Weights of a small transformer language model: MLP 1344 GeGLU.
Each number is 500 + 50 x the weight over its row's rms, rounded and kept within 0 to 999. Layers, rows and columns count from 0. Numbers have three digits each. The size before them is the row's rms in percent of the matrix's.

# layer 2 MLP gate, 1344x512, rms 0.066, rows 1055-1063, columns 0-255
100:546454458465450500457536468558466428455479470493483514480513562478442504543547452550521523525447486511412495544471498539517431497377507592361528533475541428439429537525432508556497401401560433469451419558554495523534481460585526517497555452498437510487502453484401561501562510515568520465535519509483489609553550473540488536426561466480525463492477422516488450538455392443535507514476508576505482484454514641474366512622455518546536477461460475458491531537421410442555480475591493468491504532478461624467556495495535450507505508476453537476485411507410456439555501453462543507478456570523433501446461441548512592523573500614475518457500481521468478503621498505546445514557488470499449515481491501594539465536528468582449461533526422523544423547586517544460450486494490
101:518649463538529521493456536536603516574525552344567491541414497471503453464558441552455385533545495466538492461450487493499523466452470463478501581503556552518567521570541497614471563535491432574509479422528437535515487464477554497509457416456500516534435502488463447419500480461638617489471495402501493480465393536461530454530452482538530439425580517430525493566498412484509490518506529530456562524480439471502532499482651500535475427475389501528500553524566444476590543459485492513403467431588602436536479457520562521462405490538465464416545468541491624467536487551508370537510561515488370514463415573426516490536471416536507542543395501553523529468554475491519542432514438571427545649490536502588432505490556521468501514486470495517578523550536488535473453580521568
098:441429539538444600454514513522441536455531526524606554405490438442503482573500512360477485527576503548427463519419517494502660466511454557492550476500417530521461650510506489458553530506475459460472501508498587429593539549374515511523561550571456500591441466432495611494556540495549478528541547475449611461537504481542538478447521438440575513516461424471554513541506485493522453452413558497500493517513600460555422486483464576571612561417374492526531503498516524449445466473488512529413485526500402541562472524463540482517531487465443585490454483562484562529544439500434496480446526362538585417473496508485409529522490467485495485564505469503484582606522468476529550531486629610439575463575468453506457498551487572571406403569488494512442448480561516474506439475490512
097:543565397536442541596501605482488479536424513412508533522577578483427625472620473420437543502336532451513463382456640423444469566450516573520518469530533478534520550514413462485591498502530527448497551587511494534428505510415435588567525482461439470420548494485556545470458458467472475461532480454535472480455504488492535503434487458446474555451502497485445517515524472537550467514506494571454566558454390532438550455456443583485568514503405576399456531496482557520541554484534520549482537464528358542576499480457508567538486459510495441463491501520529506548475494515523601400556571468426555521493540430504469492455505544448445505457459514506561561534555483375493495444478467354464440564501600519454483493477471434420538451501475517456502422517481481463562605503536470
105:486591469490483626415439565517467558417416517456465537531465549608501446502540562480480516527434394526512481472476554467415434523416482471528484552445558576495446512472462452560528445441423564560524495484566485475399535471391471518529499500428455504495424527447500454537405466508532466518463511440549479495498562534417407493483508513531450575518435393534532505543412506436479494443524426534444452541582532540559525516491522505472504542436423485482398588548606529412483458558530556530489483435534436496428543485513542506530415527605502541561493520562487538458502480554431464566473441505533400581507477524512424480563529455558468385522496493526461543483428475470452511516431588456582443466472550462486514474449523459506564542490538492500474354480516516525416516641459450
105:472537562470475571459567538517505562555415547484472532519499445491573492360520502448515459604464432496432465491402502512464535503501479457436556474534489473463516519559435634382458452636494473576526575427539457393542605464435600550520432456499523427509400478456542483424502437532463619515493536553544502509458498534470438431513484561488517484497524428527503491477535518467483447537412360416545576472470402493454467531577506527513543460485516548546562459595531510400467457477481564437442491418481505407498595495458486474475520428524512448451528441537442537393632486551520459539467421538475508505478529520465456490479466494542538455597443566588468521463557553523533557480484474581464544502482496608473477514493544452445402544527545494453543517523573484501528437488523403
098:543508503394555480518436494479489502487366454528532479475510526422512460470542589484444389485449489450461527441515478543510482545465423524401518488494661456549516428498499537462612597576504448544565498511532495445502448491466517529509487537428437498372509580532500480477544436514452390518495427523551444462466429446546536434524566576473565554492472426496522516461508466441372471585523518514468553464497457485591445537461483518400547396449389611512397568487544419452492508520531516525486585507512420566549536569600484532472499495444546579609468617473530529438474523513492466443488597471491539557510407520497587525435535521521520513523411502568600498507518387460446457503456471426518485492477525474413555425512486490435455477481499593452496525437609502512435409544517499
098:453543597460490501502523560552520394439436450432482415577521529472533476563491540493496479523431435536506575434529479447505423479420596473476478529519487522501524462571444495468481539458473486447436499375412556555552540529453432551508540442483506529436507554481462539527543541621492488588502497504519427576465511519514404599517501529531400551507501428552570548469483464620494491543494598515540496514538539537394542548417452485461504420559569430546464588547437476558474437496457556419497563525524522521462497478523519487507449462508480564471579515516518477560525398494502515461576551494519389539600540509501473412426570509506471508490496455442440503493459508573464485421516486476392526558516397464492441393484489559523451452517554480563520587487435464497551485557592468
104:501521509538408477433501498543446531481539450404531491541402555539458510568429520512570544456470462527493511480421502444417427444490526506568496523607517445507595596512537570507547416493519530552468432618427506471622524459537445463488467521592554559480514558506611459542496520568557541476510515445473460444525399486576457469479452531590413495509558557419491548485510491525549547437490452464562615570471488512528490442532582493509485454583482475498472442487499483512435519505492586518488462498539539535452487420570495478450475616512464479498578529465507495400530541456540411587481475526528577425526489479522423497472429548472519480530527444496546414507475512501470519540605438462437494574515583389499409533463568511511505598495512451485584534546482471447500402473534487
# layer 2 MLP up, 1344x512, rms 0.0664, rows 1055-1063, columns 0-255
099:538504549505477503466516477466420503460499584478505533563454530499594455415488518456462508521514467443450528545534467529548483442526511531480509529493502607491486498336464530351511500530491456556576514469422496564547531501550398502524547504485384405463552457496505587545509450591505609578493510450473454567561541564454507484487443497471503453534527512490511447483496514500440523501474531547528492454475447507527401459494534508494565550519442526455523458609575423508465367474434462500500521479512470504562531469430575498580476489492445512503531500584524540477398503544520555525393495487510454478574535629466562512474522562442451471419450451428474543538577487517438545462571542543485600468558534519492426479484489510432435476490571485554473557534507537463435473435583501
100:531541550442523442455462444525499451482479552589413476531493503467468451511482524548493496451504512487524541504566462469549436513411443538570473531543411538455527440470489504481496413584430540459456572566465553507395591440507553479471569543543563493553522541529434591497534496553496507547523475531500458510568506526494527575521499469513491524442477509576517503549519503475542517542467418482499567508561540524412470434531395360518529445465475508588479406575460581522502563448446534532611605529488456547567397540487470497562436489474470551457485535506498515507512563437489577478505512397492538468456544379546518538598596479531514445536616445554389390475469414530453440517498519511502623505487467513535645429518434565544462464502457433466469471399457593478515451492470420
099:567532428526487456449423441496538418567548446498534463485568425546509497557461509435533456523577433472645459493531475437502472518584428596489579438510520480483461427533551437463561528551530513443453411479295517499469369466500561518532482484516493521443440567438466478501556478619537514488481453569524505482449512582459591526506480558523454531477469504557504493491558388549397482494513532560501397550503386493519536498484515581608536549517493543439516506666502482509490493517416439505499608490469506459456539521545452510529486436465470471468558552532479446540438552443567461565404528442528546483400446452425526495506462531497476458492621512595467577488428491404453414514456515480512469503554481464521432477481502500453455527485410514510499501450611477524528455540623463
094:489546524491538546499428559495467463498490457488531490545484450561576524475516455376491588456457595536492577585506486517569453458458482484608556551468513521432542431502503434520532513445478493473375483532504442599568549517503518566513496481405388464472500548381432451512425431517474566486473457559561460471548493482527466551599450560469500553397520535389503551566548488517526555537479534482467548511529383595499512569484505421479461567501357573477590556485454454515478542350484555523491508483403514499542533486468415504489551478449566420569529501524644449336516516456544580447606540565459416449501475511544549487522492443505415595468576532507560513469480430333509579452556517428554575475500523527552449514536375507447564426449548478531491552510509529392540481503492426
106:401488508455483557469474544493544526522510528471526527517525407463463447535454502491432575435568466543482461500512429477623598486520494449494551496533540526507488486414490536451500557492465435444561492469543478455460521593558403471478458449416463592444569566508489586435479555494450530522557565372400546588488520471536495504519490509513533399491467495549469455574491491477566496439507486436540459457463544510490460458573478462471514398482545444432537519430608641490480576458490504428435464443512440515552487546489503544520531413506444446466401570500567417502471569553535503460363502416471469444512587486532560543529458567399429613569507528457495536469501481505499528523535518514488500440460441531407501463533549564598480526477494472444488482511441507536554515481537533
107:493533488561489481541477546451510516613501506532418487521436456463477539527535524504480468486537564513636417521546568471474461576461528559528524565474496442516588565469404446494496528440532495465541541453404425591556530454472492432543523508618475496399437435516594479622533548520495442559543466464519491501589511575519456553510533427500584480499489454571573481504557497483610445472569545592590436484490465506460522428451530514549582413476504484461451484494606528550466430658452389488554550584489565424605493479392485386459566536437475492460416420518582459465477493444451548504464550532445496469530535487462449562499509516486478375449487476458464502575471537517481523512555533520479463477529441464411435461544540534604516448569440536568510436475493548450467464512515561
100:435452554475488422524557431527543475528489446440497556531491461515435475532411388473504534496462451561540428538506505503570497526527549494483394507502458487624512476516432465449557492452503413523475449536525542461521456511541470513445480473523393460428494449482487480485446565523448467497502488505525536522508462480490459470481631572504511514496451510428483520519424535416490491517480441456496436551513591380578487464489528443494483552498537468509539517478510478498408504432460497584577536529490423549490479527591528495465509511535399485532509504458410490392611485517425455371478601633524515360533445514366535459458467544495473437596595560426501525551442460548531463458517539491462449499580498443473454385441488564525582603529422499569522427510516504580480501532552482
099:571559475451416459469422501454418549364438524526512435463505524480602546484423529464441509493527500549497424581486478491492553424527484513590566448429431475497463501415436512491476434544505628438494461491524576498525503469551528532563475559545410522480484569467508525477492505519415551501493535562580461626447503503484524514449477468520487476556468479461514514409451500591593403438454467517436558439534521583481513480529434483440452422623427459492398482583589562456605546548574540482458404485549539451415478402497488464468558471519480544392593575484499497440462445495440459550504569489445523478513569385413389466578458434460468514457540534546539531483568622568493505484480447424449505471529549558558536506431451504570442538483468463481412473556471516484534477513451518
099:495584513518505572547499534499484503549503551469533472602547544361521561469478447465463443510510563501624485469486511511418558511502504490436497452524523454491424439569536486491510423433487544627611536535549483540550453536480503450509579388405494446553471523553486454485467528342415419548464506501495563465459532609464482513452435536511537455448506488497510530546457494419513466467476464468448553515509462489508467463561543426519458442572451509464480497534416558548444477513481528498449569510442508437540471488534492498405534525434461523507509487558541515408536498432524553501619565532595532466560530502475458545455548544519437470567509500498538567540432545577550531604460383505482467481506528596555507519529474411532485452439596427416466512459512455436527580499545427
# layer 2 MLP down (transposed), 1344x512, rms 0.0594, rows 1055-1062, columns 0-255
100:441550498538513466425551483547523511522532475535515476459492462513453554573554560473485406478465452503515470460507544568581483549513521496484395395480503516479448561589462464502519560465478548373545550611544591586513490466423533519570624475494550478518495463541414539498565497494434420491488545528514543546512362484543504507542577494601499551540548418552523529527537468479505496503455389584529470473543581449450522441506568476498428467461481488517444460544580629497513488460498525491467467483470520448439407542480477400401560502518561418491567391478436467489457529515466586475494510439574526509451534527542552594488489561492502556475558614547516516444464462437466561546498489473573447516439559506495484565519500537527431573505497572521486492521517544466530552523417521
093:458495555508515517552435525447482555490493482516497511436473495456451508442491456502388486541478445544505629559513454520505541481605510466457564543430565549563564531393495460525502514413508542475490427526399552374549482515655470514501452507429531498490521530414589509487483400494476445466508528511556473439421449496481529530449445473346631563518577512466549438562511452490449505465507444548533503393482513488537555489418519595544512487587477517408496519474587499524554397541433540518514454558509482470520512520550507488565548519534513520510442531464500432533426484522541462442417534568412573604426530526461553509572431497541507436472542531433402564458431516542569584504452471464470508423514551431486508465422502542528475435541445452491471543513533496489491512494548541
095:478508519450500460565460538522529531509429502520460483557484471529496554423516510555486546492459550532468553503465483545446479431518571498491417535540517501540535444552506498497481414393378518503483529451545484509422516522562456547502539439435512490535516516548538502497413518509475467495510432542517468454427441595425511511599518493501527510488516498537497511393527483461463514508534367508476544473485404623472457379531477565483317469577531575487503443393435467483493547581480514521549465512464471446502536384517519583463439579472540503456529560523513508501438539565511529527548437558463420457623564494510606476536519515548517536471435457547601345432497521554511521519551505435568472580531517550477512552447508458446489416458542545502460539471405419489435543456447519
097:489471558458467572510617551588508587471476457435563478496460561406529496549485541546529416475474426507406570482583465455473474545520456525307538466515462494572468608467528572495512520547470492529461512482533561471456498527456403451531527547543528457575549484439474521482522533523481430557514545463415470460540562476468537483459551505522545503654562486569562480488554560482505403529449363502544477536536578500492456454519505502466471461524516391481458504459593491545509515596492564543523482486498595527527452528533452535466510494547507563502488480477470455614546507509433437536523520457527497538456539482478487492511471480466487426581403482450478487488499516516469402659526573521421436511540476527437577463569485425534481600539485516497478586436502449468445597528534477
107:577435464560536513505569519409560491565404416517516442565486527471494505526525503550551517509461611509487501514490628550465477513536472548519405551498447474537546496494505452531498496502520485442498528441541452552502516460426510432606398512502539428478558540524418500483486492521543411540454558589450378479607451508544517565469551593560489576490487534509623509526516484544469553553468472537450525468462511552479425507464531436488491601470486429514479545489503435584490510515556560476534494454466486499465608525527499511502481577474521531539396412567455466473512443528554508507581475441488493498465568411472519516470543560557526509462464491462489544534527522474440430576555442371427409507508514499517568530448470416508451461404448504528522577506633431528549519553530460
106:530422491505513506488535420394545531462542549464613437509602498540433428560535502559515568445550497517556519405448487525531531409596521490435548457514461473432476578515539496496453483553455464494468498545593462483474499523492504540494459430509499449437567490439457564487466516542506548473500506552526493457455565542531593488475494577469550414454484512449638498482507641485479479490505435510478555580528531446518562479574555467463483523422501397488452478462482522487512548464518576555334508479395451554425468490454459405560408458554526519581499503516411488486472510506463519520518390547542535544478481455587523487569503473520524578570541494405524547473546455542432517415471511507446477496482528611510573476529503493471470485503525566502411487468446462500499542498474484
102:518573486445521540541540503499596497575442503556472506489461507543589471505570534561494562507447510448436417495484502454446500615517488623491548466580491506427467459449518475476509526493566468323576491553541491499457478553486473443611547527575495497461426495445578506530542469492434461584450482538570387456510452543485507495504510535471492410454497535427450491518520561561489581455449503445387479555483500562468540505432478517441513422554505546481507505535561402424539574456531502438500478513488534485468557479508476580500505459464505597459459553490591401467543525526501500462438405446584511499577548532510548558508466568491406341408510502574569482506466487514540534459465506510394452510432555559430529529557512500490465507512600458474433477560503509434574433473492564
098:469501620562566593485505570572481392593552440458409512550473508461433537505539555431454519520483526491545471449547489546579404488507630501468448498554538519491497526512522475551570537441423444553512430486479421504496496509469471471516544522406549457394537500471552533436531483473514532491501518554506502503541501541622497427509495507658491484487512498539526481503529540483406538540508362444563395601426592564456538511455583517533545507543537462444576527511502461531493461473501425443472510513512457519597507504488469452519483497497473519529448583488525531591518557535418498439486495536478471523439545506515587557364433559529488533531438544533435541525472511496484450587489465518446548477466468451509440566481494438485417481529552467512531469388484480486539557540633476